Part of a small language model's weights: width 192, normalized values.
Each number is 128 + 24 x the weight over its row's rms, rounded and kept within 0 to 255. Layers, rows and columns count from 0. The size above them is the row's rms in percent of the matrix's.

# layer 10 MLP up, 768x192, rms 0.211, rows 496-548, columns 128-191
size [ 95  94  97  98 104 100 115  97 106 100 105 100 101  83 101  91 101  98  96 101 104  96 105 106  96  97  98 103  99  95 110 101 102  99 119 104 101  98  90 106 103  95 102  98 106 101  95 104 108  98 101 100 103]
[[108  80  91 122  97 150 173 122 157 112 102 132 152 150 128 111  76 147 112  91 129  98 112 150 194 135 108  73 149 131  99 170 149 130 133 130 125 152 154 122 118 135 116 169 123 157 155 141 132 135 118 134 138 112 142 107 109 132 136  96 119  91 134 171]
 [ 86 113 112 118 128 133 113 141 117 109  95 106 122 170  74 112 143  81 139 117 140 146 167 134 130 145 160 139 114 110 117 127  94  92 143 152 136 100 130 110 178 131 104 129 144  90 132 121 118 141 115 135 128 129  95 135 160 133 114 115 136 109 136  59]
 [109 154  91 140 110 135 126 117 138  98 113 154 155 113 160 137 121 125 128 190 150  96  97 106 111 153 113 121 107 127 137 109 107 125 102 135  90 132 175 122 111 113 156  95 110 134 137 116 101  90 172  91 161 138 168 113 113 145 160 106 125 138 140 167]
 [162 144 127 138 116 149 132 120 112 119 126 126 116 146 135 120 130 124 142 149 153 125 142  73 137 158 103 122 142 155 140 131  97 123 135 142 138 140  74 120 146 156 115  99  96 129 112 134 123 132 142 142 131 142  64 122 124 162 109 193 122 132 114 127]
 [113 109 153  87 155  96 135 147 129 128 123 113 115 156 136 155 106  70 120 115 121 132 175 168 122 113  99  95  93 109 131 116 187 152 132 108 138  94 113 118  92  98 110 162 129 130 127 173 132 122 110 117 117 138 131 154 128 134 104 111 134 133 139 143]
 [112 150 150 119 130 115  77 142  72 118 145  89 187 165 115  54 151 103 137 147 115 108 136 112 130 144 171 140 142  98 128  90 111 100 133 108 141  74 117 113 138 144 126 145 144 132 133 131 141 136 102 138 100 121 146 115 124 125 149 150 157 160 131 114]
 [152 149  69 123 105 141  99 164 195 118 152 137 104 185 126  96 135 119 116 133 133 126 123 131 138 141  89 128  98 154 155 131 132 142  96 141 138 102 136 131 106 138 147  95 129 113  98 117 163 112 118  85 153 144  80 125 128  93 106 112 124 150 100 103]
 [142  86  95 118 103 145 102 145 103 130 129 111 135  91  91 125 149 134 132 117 160 136  99 101 152 120  95 116 130 131 116 154  92 103 124 167 128 103 103 123 137 116 122 137 152 106 130 108 122 130  99 134 154 137  94 119 161 115 117 141 126 160 104 107]
 [157  98  88 142 121 169 145 124 155 150 117 159 154  92 136 176 100  92 121 126 128 112  99 122 116 164  69 140 123  95 144 106 123 147 130 138 144 109 162 150 169 146 163 134 110  90 118 137 159 135  92 118 104 113 121 148 168 156 138 181 121 144 153 162]
 [139 100 102 150 168 141  86 143 168 146 108 174 104 132 106 140  75 121 147  83 138 132 119 151 138 111 157 116 151 132 127  82 163 150 133 118 147 124 105 160 153 127 132 142 110  85 140 128 149 158 162 161  88 111 130 129 139  97 142 171 117 121 145 138]
 [178 131 176 129 105 122 100 101 168 149 132 168 103 143 149 138 151 158 139 124  91 147 128 101 142 142 155 164 139 119  82 119 116 113  91 118 142 135 142 115 150 170 141 125 110 140 151 193 101 147 110 132 143 104 150  95  95 135 144 211 143 137 142  98]
 [152 157  97 106 125 137 106 137 113 170 127 109 111 118 104 109 114 129 121 150 125 161  99 145 136 108 100 156  95 142 128 152 122  70 128 106 108 148 129 141 108 153  79  93 110 158 106 202 136 122 139 113 124 143  98  96 115 143 113 123 110 121  89 111]
 [100 119  89 160 129 143 118 124  98 133 179 153  99 135 131  89 148 130 131 126 143 128 126 164 157 178 131 137 174 154 146 132 120 111 124 136 169  96 157 134 142 128 167 116 109 171  98 140 150 156 201 132 155 129 102 135 157 131 144  78 103  98 131 152]
 [122 122 138 133  91 143  86 127  97 161 129 148 146 123  97  72 130 110 133 140 175 144 157 156 168 139 133 135  86 127 116 142 115 140 127 136  92 103 123 106 124 139 100  99 119 108 152 161 103 102 135 132 125 135 142 159 169 129 166 136 127 129 158 113]
 [149 107 152 115 125 138 116  97 169 119 123 113 141 133 122 144 110 134  94 103 161 123  99 151 127 154  86 145 100 157 125 142 115  79 105 102 148 101 134 125 159 145 124 143 135 112 130  79 108  94 169 173 132 172 112 127 139  89 112  89 131 147 138 122]
 [168 109 136 174 168  98 125 150 116 134 161 161 162 165 153 142 129 145 163 111 104 119 130 151 140  94 136 129 187 139 141 142 119 127 135  92  92  95  82 169 122 118 106 132 121 140 103 134 112 128 143 103 157 157 140 177 104 129 106 151 114 141 102 150]
 [146  96 140 149 180 114 128 138 156  94 123 159 146 110 123 175 139 118 129 106 109 168 131 115 180 122 128 123 151 124 142 112  94 137 147 124 133 126 118 137 157 106 147 122 106 147 130 109 135 102 153 110 144 148 127  82 127 128 136 124 143 112 133 142]
 [156 117  82 138 127 104 100 138  91 121 112  91  76 143  84 116 119  84 178 121 148 159 116 116 122 152 146 137 137 135 144 155 172 161 160 157 147 135 110 144 113 136 113 116  96 159 129 109  94 147 101  77 126 112 144 104 149 104 158 110 119 109 123 169]
 [156  88  74 140 187 142 127 186 137 142 136  69 132 116 136 145 180 109 112 110 118 167 121 145 122 129 137 107 117 175 117 166 130 100 167 143 114 109 125 156 170 107 134 130 166 133 144 134 104 117 160 126 115 131 131 143  90 100 133 124 115 158 162 120]
 [126 134 136  96 114 144 121  79 102 135  88 138 134 105 108 155 130 141  68 107  91 123 152 113 139  98 101 167 128 110 125 131 129  79  98  78  95  72 176 158 105  92 114  90 123 127  93 154 138 148 108 155 125 111 136 124  91 115 123 113 121 160 127 147]
 [101 108 167 147 137 166 125 132 163 147 169  85 126 135 173 146 135 132 115 136 132 110 112 140 177 121 112 101 113 119 106 126 141 133 122 165 124  99 109 143 130 159 157 166 116 113  97 132  90 177 105 109 133 145 143 139 148 105 111 153 135 157 204  91]
 [110  92 121 141 165 114 133  88 139 155 162 123 162 144 129 117  72 119 132 101 123 160 167 129 157 133 117 150 116 127 142 151 133 105 139 165 129 134 117 128 180 202 124 137 140 110  98  95 117 122 120 151 114 128  86 120 126 135 114 142 110 102 124  99]
 [134 113 120 160 133  86 180 103 134  93 130  99  92 154 145  92 109 119 163 122 101  88  97 112 145 145 148 157  99 175 110 109 134  99 158 118 138 141 104 102 112 154 102 125 129 131 139 118 103 130 139 131  65 124 129 156 117 109 145 120 125 137 110 115]
 [173 124 123 133 130 105 129 101 151 142 112 144  96 121 142 165 176 115 143 123 120  98 153 125 115 137 119 132 157  93 101  85 156 111 132  98 161 154 162 138 132 130 123 115 112 156 121 151 141 148  98 131 170 126 141 153 114 124 116 138 154 110 132 141]
 [135 137 142 128 108 142 131 168 119 100 117 141  90 132 164 117 112 133  93 140 103 137  77 107 174 129 115 132 126 123 100 138 121  52 114 135 151 121 107 153 146 163 143 127 127 164 108 152 105 158 135  90  86 169 113 130 140 133 147 143 121 146 120 101]
 [130 127 154 143 110 147 119 150 147 141 136 131 148 137 140 165 129 140 111 151 135 111 122 118 170 161 132 138 118 107 135 112 183 120 108 102 117 136 121 145 157 148  83 134 111 135 108  92 134  87 136 149 109 154 144 127  77 101 134 150 136 116 121 147]
 [145 116 185 144 126 141  87 105 141 110 123 136  81 131 133 154  83 153 132 132 163 111 142 107 131 128 112 135 148 149 138 148 120 107 132 111 135  80 153 153 135 119 162 110 117 141 151 110  91 149 127 170 136 109 143 157 172 154 118 134 105 183 155 177]
 [138 112  88 147  89 147 136 124 129 115 139 122 165 116 158 113 103 136 149 134  99 139 152 131 107 138 115 125 135 125 124 134  96 117 166 134 108  97 137  97 131 124 119 141 131 114 175 158 125  90 102 126 136 131  97  87 128  89 167 127 109 131 172 136]
 [135 154 140  85 139 116 112 157 113 154 138 105 153 160 133 133 171  98 110 103  89 142 152  96 139 143 164 102 134 102 158 120 121 122 159  98 117 122 144 162 127 142 113 176  92  93 139 164  69 140 153  97 113  86 124 159 150 132 151 148 154 123 173 175]
 [197  81 111 152 151 153 119  92  94 157 144 120 109 129 148 113  94 148 146 125 116 109 102 107 125 145  84 132 113  83 151 114 117 138 104 140 152  97  75 146 114 148 123 147 104 140 145 158  98 123 107 137  98 115 142 148 136 160 109 121 134 144 148 120]
 [173 102 129 118 127 138 149 106 129 118 199 134 145 127 136 105 119 127 183  82 140 137 132 127 166 162 112 132  93 130 121 153 103 103 142 140 160 130 142 130 125 121  91 128 103 172  90  98 122 103 127 177 166 162 131 140 139 134  89 160 103 106  72 109]
 [140 140 116 127 173 120  86 147 151 132 138 150 114 122 128 147 129 130 100 221 142 135  81  98 141 128  69 127 128 110 140 154 163 155 152 111 161 136 169 120 139 101 136 149 124 167 123 111 119 132 116 153  95 134 118 159 136 144 128 109 205 134  98 158]
 [146 143  94 172  87 151  98 145 141 139  92 106 147 146 151 134 118  84 136 172 122 146 122 159 128 105 130 192 135  91 115 123 133  95 173 127  92 170 133 112 127 133 136  91 165 170  69 136 131 109 130 189 136 117 110 153 119 115 154 161 107 123 140 164]
 [116 112 112 162 120 134 136 125 172 133 106 122 176 166 149 116 105 167 141 132 117 134 131 141 154 176 135 162 129 137 166 118 163  76 129 129 119 155 132 128 125  85 128 132 127 119 137 124 139 102 115 129 130 109 102 131 163 111 141 133  92 128 117 129]
 [109 127 151 133 103 135 123 138 153 108 132 158 146 146 162 167 115 143 131 139 128  84 132 111 150 141 107 131  92 169 129  83 134 148 170 120  98 128 159 109 161 118 122 120 121  97 154 148 151 128 110 171 134 128  98 115  92 105 124 158 137 123 157 140]
 [ 90 112 125 136 159 161 116 146 121 113  98 115 105 147 134 120 104 120 152 124  98 156 160  85 120  90 112 113 153 128 128 111 148 105 135 158 125 135 132 109 118  79 107 119 142 163 158 171 158 117 164 103 139 110 119 130 150 144 146 125  90 109 107  73]
 [180 129 119  91 155 139 157 150 119 122 152 117 108 151 135 160 108 138 122  87 130  89 113 147 138 118 126 154 123  98  96 132 137 109 142 163 108 159 114 112 129 139 109 153 100 117 105 107 126 138  90 144  88 144 158 138 103 142 129 111 126 134  97 130]
 [158 113 158 167  90  92 152 138 104 141 143 112 126 139 110 131 141  83 135 108 144 119 151 148 191 155 166 143 121 135 103 123 111 115 139 109  94 103 123 105 138  94 122 116 127 132 141 115  77 121 127 118 136 106 149 135 127 105 133 133 133 116 131 143]
 [119 153 120 156  87 118 117 159  94 189 165 137 120 102 143 154 136 137 144 120 134 114 139 103 118 144 129 129 116 134 181  86 102  97 130  51 139 144 137 141 131  91 141 141  77 126 132 159 110 136 184 145 110 143 141 116 123  99 135 111  66 113 116 105]
 [112 155 157 115 170 158 128 108 108 127 135 155 155 162  90 153 109 154  99 121 137  55  92 122  97 127  63 115 111 130 155 135 123  81 114 163 145 131 178  94 177 147 121 170 150 133 122  87  92 130 172  95 105 126 103  93 130 109 132 159 113 127 128 163]
 [116 165  92  90 118 117 135  93 142 126 184 114 123 153 114  95 153 106 151 121  88 136 145 129 145 150  97 157  83 122  99  98  90 102 161 148 129 129 138 162 115 148 157 115 103 107 109 126  74 117 103 128 101 104 150 197  92 139 114 172 120 164 140 172]
 [169 112 147 153 108 128 110 106 136 130 164 125 127 109 129 113 128 153 163 157 127  93 112 151  95 126 110 116 149 126  74 166 147 103 106 151 148 170 141 204 140 177 143 154  92 140 140 182 129  99 122 122 170 101 144  87 148 140  76 148 132  90 122 115]
 [120  79 172  99 110 136 104 107 108 176  80 118 100 149 119 105 130  97  94 116 133 105 141 139 133 122 119 159 134 162 155  89 136 107 137 174 120 128 109 146 104 161 128 147 107 176 109 149 128 122 117 112 147 147 128 106 152 114 107 124 144 116  83 130]
 [127 122 156 119  95 109 120 156 110 142 141 115 102 157 145 116 178 102  95  75 126 159 120 117 121 139 113 125 141 104 129 128  97 159 173 120 128 170 127 126 140 159 135 118 132 124 116 187 149 129  89 129 109 142  93 129  93 106 142 128 140 122 149 155]
 [144 119  92 118 130 161 106  66 162 132 167 106 116 125 121 130 118 155 139 101 145 114 136 100 162 139 134 120 126 111  97  99 104 123 137 122 126 153 143 145 132  95 135  73 127 192 137 106 134  95  95 124 113 139 103 135 149 135 129 150 138 136 124 106]
 [141 115 140 113 128 115  94 158 123 133 156 117 172 142 182 132 122 145 120 116 134 129 142 122 146 117 112 125 119 148  92 147 111 135 189 155 122 116  91 100  81 119 145 143 136 107 155 110 154 118 168 132 122 127 107 128 126 102 102 148 126  92 173  88]
 [118 137 144 120 168 123 152 149 161 161 114 184 126 166  98 133 127 121 106 126  90 110 115 122  95 150 149 125 156 102 135 141 156 163 147 134 155 114 141 128 109 134 134 164 178 167 124  92 135 135 143 144 123 184 149 141 127 103 106 197 114  92 149 114]
 [120 136 163 167 152 120  91 110 150 131 156 174 207 177 122 116 117 120  90 109 146 121 128 160 119 108 133 133 142 137 116 129 129 129 115 104 116 144 133  87 160 129 148 130 144 117 131 117  79  77 114  99 150 192 156 152 148 114 139 112  87 114 111 187]
 [144 119 130 195 123 167 108  90 129 141 140 166  92 152 149 101 101 149 144 123 143 145 143 111 127 140 102 105  94  95 146 101 139 151 143  71 131 121 102 177 171 144 170 165 168 133 161  96 125 103 139 122  97  71 115 161 147 149 131 177 133 109 112 154]
 [158 130 118 119 150 118 108 138 109 125 180 136 134 135 155 146 130 131 152  83 119 166 163 110 105 138 128 120 155 180 114  70 149 132 168 158  92  94 134 158 108 128 136  76 109 176 139 119 109 120  91  90 146 111 129 143 153 101 168 104  91 142 109 141]
 [122 123 113 111 105 103 147 121  87  70 129 126 146 111 122 122 126 147 113 170 139 124 111  81 107 168 127 115 149 104 122 144  85  88 152 152 144 140 122  87 149 104 122  77 115 121 150 105  93 106 119 185 139  98 134 113  98 131 141 122 116 167 126 111]
 [142 174 124 142  91 113 155 100 108 152 146 131  99  86 153 133 139 129 144 132 155  93 134  76 106 125 128 119 153 106 102  89 146 116 169 102 104 143 136 168 137 140 141 156 150 147 103 132  92 119 184 112 128 133 128 134 150  87 159 108 136 149 123 148]
 [ 92 115 120 177 137 110 155  93  96 174 109 116 108 138 132 110 121 146 131 120 141 158 105 118 131  91 130 114 156 178 190 141 141 165 120 148 137 101 147 120 156 132 140 154 136 116  96 138 131 134 154 128 134 161 128 147 127 139 150 125 129 149  96 130]]
# layer 10 MLP down (transposed), 768x192, rms 0.208, rows 496-547, columns 128-191
size [ 97  95 101  93 105 100 112  95  97 105 104 102  99  93 100  88  97  95  95 102 101  93 106 109  96  99  97 106 102 100 105 101 107  97 109 100  96 100  90 101 100  97 102  97 109 106 102 108 109  99 100  98]
[[130 138 104 137 133  94 148 110 161 193 143 121 132 153 122 127 157 147  83  90 131 120 134 171 149 143  84 143 147 162 106 117 134 134  93 148 103  91 192 109 115  98 143 155 146 166 177  98 135 136 153 146 103  97 148 133 142  89 148  65  95 142 159 125]
 [188 107 143  98 154 153 151 134 123 100 114 142 156 154 125 104 137  91 104 156 138 124 102 104 145 134 105  82 161  79 115 136 146  98 150 129 193 130 111 154 124 115 177  95 170 157  88 128 145 115  65  96 122 115 163  94 129 134 156 153 105 179 135 167]
 [108 119  75 108 146 100 171 128 140 107 128 141  97 121 137  78  82 168 124 182 142 153 125 103 149 131 122 127 153 121 181 106 113 118 119 142 137 100  99 146 122 145 103 127 136 122 162 118 109  91 129 141 131 151 134 103 159  72 128 137 131 110 127 131]
 [138 108  88 112 118 140 139  86  85 112 143 141 146 128  88 130  96 130 115 213 148 108 104 130 115 106 120 166 146 141 116 116 142  79 135 139 116 121 125 135 128 105 135 105 123 103 154  86 107  94 146 126 115 132 120 104  91 122 140 156 134 135 123 177]
 [124 143 120 138 131 151 116  85 133 123 134 123 131 124 110  97 152 114 144 145 138 132 118 156 153 136 134 125  89 119 103 112  66 121 111 160 145 152 143 162  94 121 171 109 135 106 118 102 128 144 110 141 147 147 101 122 156 115 123 133 154 144 108 126]
 [132 110 175  91 130 140 161 119 107 131 112 129 130 145 146 150  74 147 129  68 107 146 121 149 157 113 120 165 111 145 113 109 148 133 141 144 117 113 133 107 143  98 201  96 129 169 145 135 126 140  91 138 122 130 102 136 149 145 126 110 104 133 141 129]
 [ 96 125 105 102  91 138  95 132 144 169 164 112 143 141 125  94 177 148 102 130 138  96 124 143 133 182 125 137 132 131 143 191 147 148 160 123  91 111 174 130 169 152  90 109 125 127 136 140 129  87 132 110 114 162  69 150 107 130 134 110 153 153  98 138]
 [115 141 110 122 128 123 132 183 105 129 179 154  85 122  94 165 150 131  92 103 142 122 132 130 135 146 155 101 114 173  82 121 141 135 142 116 142 101 119 104 123 110 140  88 147 122 138 123 121 144 125  92  97  93 162 121 131 105  86 131 109  96  97 122]
 [124 117 142 118 126 140 124 158 166 101 110 153 147 130 105 122 133 136 148 155 150 101 134 115 152 120 122 191 120 110  96 129  99 153 100 152 109 122  72 121 129 123 156 151 128 119 133  73 113 110 114 126 129 166 144 155 146 133 149 122 161 133 115 139]
 [164 115 139 117 102 145 110 136 123 162 100 119 121 147 118 113  85  99 153 133 125 116 144 126 137 114 119  92 116 121 101 164 126  96 135 133  98  83  89 113 120 151 116 115 122 123 145 108 111 156 151 118 133  81  82 144 123 180 101 108 167 157 134 102]
 [153 133 145 131 131 123 121 104 185  95 109 135 113 126  99 103 134 158 156 161  78 161 164 148 150 113 167 110 133 132 109 103 174 149 153  93 108 183 111 139 142 101  93  95 146 169 167 147 122 118 125 138 148 121 144 135 106 149 162 126 152 107 126  70]
 [133 166 115 103 131 134 120 167 127 134 111 111 152 133 110 140 140 115 152 139 118 112 134  87 163 186 159 133 145 104 148 115 133 102 183  92 118 176 165 153 141 103  64  71 144 198  88 154 141 142 110 114 107 181  98 118 138 114 147 134 166 126 135 119]
 [127 133 127  90  97 147 144 101 115 148 158 140 171 130 147 153 158 111 180 111 153 136 153 172 147 129  89 135 120 116 123 117 127 136 181 137 165 119 120 150 134  92 100  69 121 152 140 100 138 137 115  86 159 131 129 163 123 122  94  82 151 124 117 114]
 [123 149 117 100 125 161 143 127 111 120 152 124 149 123  99 139 119 143  98 153 128 126 127 104  93 149 132 104 140 151 104 139 155 153 131 109 129 126 139 151 193 160  99 150 151 145 114 138 117 128 132 144 143 130 116 128  98 152 101 137 154 151  78 119]
 [143 137 154 128 111 141 155 157 129 133 126 126 150 102 139 132 107  98 123  91  94 152 104 156 171 122 116 120 123  80 107 109 100 114 150 174 133 114 123 132 187 157  93 159 139  96 128  98 133 116 152 104 104 161 133 153 143 126 133  76 149 162 146 143]
 [116 113 114 102 111 117 144  99 179 150  76 201 134 121 132 140 105 116 135 133 108 108 130 127 137 111 159 123 174 116 147 134 119 152 118 141 114 122 127 101 136 115 167 140 123 142 152  83 146 124 130 126 171 125 119 118 127 131 179 108 129 152 124  94]
 [137 109 172 117 163 169  99 142 131  96 103  91 145 164 122 122 127 160 114  86 110 115 148 143 111 117 164 148 154 133 116 147 116 118 139 120 141 105 121 195 104 132 169 117 150 117  98 129 121 116 139 125 112  99 112 124 107 161 128  71 125 134 132 156]
 [137 131 168 122 136  86 105 120  88  70 162 123 133 110  86 123 104 125 136 140 113 116 141 117 129 123 135 135 137 158 173 125 131 172 143  96 119 110 116 165 176 116 147 129 134 136 115 132 130 127 126 135 125 136  49 135  94 121 146 158 159  96 136 112]
 [ 82  78 139 123 115 134 159 164 168 167 124  96 174 113 105 136  89 132 126 147  87 115 127 122 124 143 153 120 180 127 122 127 112 175 166 137 130 172 139 140 140 140  65 104  90 158 137 108 137  92 104 130  99 132  99 167  94 133 103 119 142 121 107 136]
 [180 142 122 125 120  89 152  96  91 116  91 127 102 141 136 158 138 156 105 128 101 158 138 100 125 121 112 131 144 103 162 169 175 130 166 136 124 103 158  75  87 153 150 153 162 116 132 145 129  91  94 148 132 111 114 129  89 119 102 143  98 104  92 162]
 [139 128 140 163 137 124 147 164 109 144 137 134  74 104  71 152 163 113 162 130 127 154 134 113 133 106 137 133 148 112  79 110 137 165 157 121 100 136 121 109 143 185 160 137 113 127  99 178 151 112 130 135 155 149 136 138 116 123 188 126 196 142 148 137]
 [ 99 145 141  98 120 123 135 101 126  92  71 151 151 156 138  97 177 108 148 143 114 139  86 136 177 150  98 100 109 126 149 102 111 109 157 198 124 146 129  72 142  96 135 115 159 134 167 184 108 135 121 150 123 114 127 115 166 123 159 142 126 112 129 152]
 [122 111 121 134 108 153 131 156 108 105 147 107 115 120 120 141 121 149 121 179 144  88 122 173 132 147 132 123 139 167 139 143 165 153 152 103  96 111 157 123 178  98  99  99 114 162 136 134  89 124 174  96 120 137 148 154 126 161 134 101 120 166 113 116]
 [ 92 120 138 135 126 112 168 171 153 109 153 149 185 115 113 101 109 126 155 129 128 108 111 111 161 134 119  89 137 140 189 127 168 115 153 132 148 176 126 143 138 145 116 136 140 102 103 132  82 157 164 144  81 142 153 106 112 129 157 141 128 127 130  75]
 [152 117  85  97 136 119 100 114 124 108  87 161  61 124 129 146 162 142 141 156 119 165 118  97 142 133 147 159 143 168 147 139 117 134 126  95 129  95  89 124 183 150  99 103 119 118 108 119 129 137  97  84  84 123 113 133 129 129 136 129 155  93  87 163]
 [108 145 110 121 128 111 116 172 127 159 169 124  80 125 130 142 115 142  95 157 142 146 134 137 121 137 116 136 181 124 153 115 127 144  96 128 108 144 100  95 163  96 153 145 133 153 121 141 148  95 124 131 120 179 121 132 109 110 128 138 133 109 149 136]
 [124 134 120 124 114 111 161 161 130 139 140 168 112 120 127 125 139 136 148 113 100 128 122 117 128  88 139 140  85 132 102 127 100 149  98 127 146 155 121  93 125 143 135 133 149 102 153 107  85 157  90 132 177 132  88 162 121 145 132 136 112  88 128 143]
 [137 114  80  99 138  91 122 128 155 153 119 102 139 152 128 160 145 144 149 160 133 140 104 135 102 116 125 128 163 122 137 142 139 161 137  84 143 117 177 151 125 109 138  99 149 141 147 102 110 173 128 156 140  99 100 133 147 161 157 120 124 215 156  93]
 [134 148 120 115 146 140  96  86  90 154 142  70 174 153 137 159 156 115 102 120 113 144 131 172 121 126 105 150 124 130 145 155 108 146 129 114 176 119 164 104 144  96 129 174  89 112 124 131 122 132 152 123 135  87 164 123 157 173 154 133 133 134 137 168]
 [151 118  87 152 111  99 111  96 150 129 156 122  84 128 106 127 122 131 140 147 101 134 118 115 157 104 108 103 152 106 112 121 109  88 134 104 139 137  91 156  73 134 148 170 149 159 130 133  89 130 159 124 168 142 148 132 125 172 140 105 131 118 154 140]
 [132 143 103  67 116 114  69 157 119 101 136 145 149  98 121 106 132 113 134  95 114 143 177 140  89 155 105 147 151 149 108 141 121 106 132 147 134 116  95 124 109 130 154  92 155 135 119 133 132 137 133 105 142 125 164 150 132 141 139 122 126 105 120 120]
 [113 132 100 101 106 126 152 158 152 156 102 153 116 115 100 123 125  78 134 120 138 102 131 135  74 120  87 108  70 117 120 135 117 164 100 153 143 151 157 132  86 100  84 110 102 117 112  91 109 113 119 158 104 135 124 102 111 139 122 165 135 158 120 116]
 [127 131 155 134 117 177 167 132 161 135 139 132 184 121 138 164 141 153 153 120 150 162 123  93  81 135 127 159 138 180 149 142 167 127 163 120 119 116 123 135 144  68 134 125 176 171 151  97  48 119 136 111 127 145  82  91 114 131 122 136 133 153 150 102]
 [148  93 102  79 153  96 148 124 140 113 110 159 133 116 127 116 113  84 115 127 136 140 150 128 102 134 122 152  75  88 154 136 142 107 141 147 168 142 114 105 157 114  80 120 147 101 143 113 116 141 102 162 147 116 117 117 137  42 162 130 151 108 145 152]
 [126 155 136 103 144 136 108 153 126 163 119 126 141 161 119 189 102 111 127 129 123  70 114 139 117 130 140 122  97 147 111 125 172 106 161 133 120 125 136 144 159 114 124 113 139 126 117 126 126 158 122 192 149 148 150 124 131  71 154 128 179 160 169 116]
 [115  98  91 106 140 130 116 119 131  95 107 183 150 132 102 158 158 151 100 126 113 111 114 122 138 132 130 133  88 109 136 132 188  76 144 161 128  79 122 178 122 133 129 100 124 147 126 103  93  87 113 120 107 103 146 144 121 138 157  93 139 142 146 115]
 [ 90 106 127 112 135 133 152 158  66 138 160 124 134 152 164 108  97 107 145 121 137  96 115 125 110 109 134 127 132 155 133 120 124 120  97 101  71 143 106 141 125 178 141 108 125 145  89  90 121 101 174 136 130  94 172 154  86 140  77 141 155 125 129 139]
 [144 155 105  97 106 129 156 131  91 150 132 128 133 117 113 153 121 116  99 150 140 161 135 138 119 118 140 149 122 110 126 127 130 121 159 149 112 144 144 126  95 144 147 123 122 156  86 126 190 132 142 104 134 141 187  76  94 110 128 133 138 138 159 155]
 [138 102 142 138  80 118  94 141 142 155 140 171  88  96 137 146 142 155 145 145 110 178 102 143 111 142 118 131 163 140 141 126 137  77 120 117 123 119 164 154 104 113  97 150 168 125 140 117 150 116 128 144 100 132 105 172 138 134 144 118  98 158 162 177]
 [105 110  94 133 148 148 137 108 115 146 104 100 161 149 138 115  90  99 112 125 117 133 151 123 184  86  71 146 151  79 160 118 153 129 151  98 171 164 155  90  89 117 157 125 109  72 165 143 123 125 144 176 109 142 139 151 156  94 132 142 173 103 120 152]
 [104  95 131 105 137 117 158 142 160 131 152 165 119 135 125 115 132 120 136 110  85  91 118 170 135 141 120 102 111 146 111 134 176 124 115 101 114 134 112 123 153 140 123 110  70 145 111  60 132 135 103 159 127 124 162 131  89 130  87 122 138 143 123 151]
 [130 130 144 121 131 169 140 157 151 135 123 115 134 148 121  97 152 135 144 122 128 130 178 131  82  95 103 144 156  88 120 157 106 110  90  97 139 137 119 116 144 141 148 151 166 130 144 148 117 138 152 175 126 111 153 109  94 110  80 129 166 112 149 140]
 [125 156 160 161 121 153 169 105 127 126 130 137 126 138  95 152  79 148 134 132 135 118  99 187 149  95 142  70 143 123 131  96 123 156 135 102 175 130 147 154 133 131 144 145 145 145  80 112 110 119 125 141  92 146 118 127  78 125 126 178 126 115 108 141]
 [177 117 149 108 158 129  91 178  90 116 124 108 115 164 121 105 150 109 143 155 167 108 109 141 126 116 144 159 149 169 127  76 134 134 123 111 124 181 163 141 124 137  99 151  95 121  99 110  99 130 172 116 108 111 146 133 145 128  97 169 144 148  85 112]
 [127 113 138 131 103 134 114 125 114 123 147 112 124  82  81 148 150 172 125 132 100 130 119 159 125 144 169 154 159 151 157  89 113 177 132 114 126 115 122 148 180 133 114 168 132 126 153 120 140 147 147 110 116 124 106 135 123 116 117 153 138 154  91 137]
 [145  99 140 124 130  92 128 108 155 143 135 132 147 154 163 146 106  72 154 104 105 128 130  90  85 135 106 133 142 101 126 172 111 122 133 201 137 121 106 166 124  65 117  89 111 101 130 140 145  93 153 116 127 120 130 156 144 143 168  95 130  99 158 127]
 [139 148 124 170 149 127 139 142 138  93  97 118 101  76 106 136 133 100 102 175 141 139 122 140 113 157 115 137 163 110 123 148 155 125 142 141 182 133  90 104 137 135 101 133 103 136 126 128 153 124 141 141  97 164 115 110 154  96 100 194 158 119  76 124]
 [161 104 105 129 119 140 109 140 122 107  99 142 116  98 109 130 138 108  81  93 111 122 145 180  97 129 113 107 140 117 125 123 147 142 117 124 125  97 144  65 104 119 114 141 164 112 162 118 159 123 189 152 106 131 141 160 111 122 117 119 139 106 156 162]
 [117 123 128 180 139 116 105 128 122 132 150 172 132 168 126 146 117 105 112 142 127  91 113 147 102  91 115 148 143  93 154 149  87 145 104 115 106 105 109 139 161 113 140  90 121 143 106  70 166 100  97 138 112  95 170 128 137 109 128 123 128 127 117 134]
 [125 131 127 102 140 100 178 159 121 132 122 122 136  84 130  53 134 119 142 103 121 143 106 157  74  97 123 108 123 128 107 135 136 135 124 177 133 151 122  66 130 151 130 120 116 153 115 118 146 105 134 158 128 160 151 142  93 149 125 104 140 110 121  84]
 [144 131 122 113 112 155 128 141 152 149 133  96 118 146 147  87 129  90 134 101 139 161 126 108  72 129 142 137 128 109 145 141 126 113 108 124 135 123  94 155 109 114  85 176 156 155 162 135 120 137 157 150 153 111 159 123 121 179 156 136 138 122  90 138]
 [133 109  78 127 142 106 147 130 141 131 139  90 117 123  81 114  90 133 133 138 123 121 167 122 125 139 164  91 154 143 124  83 160 137 135 102 151 153 159 143 162 153 156 159 137  84 147  87 124 124  98 110 141 122 103 116 183 138 146 118 161 126 148 128]]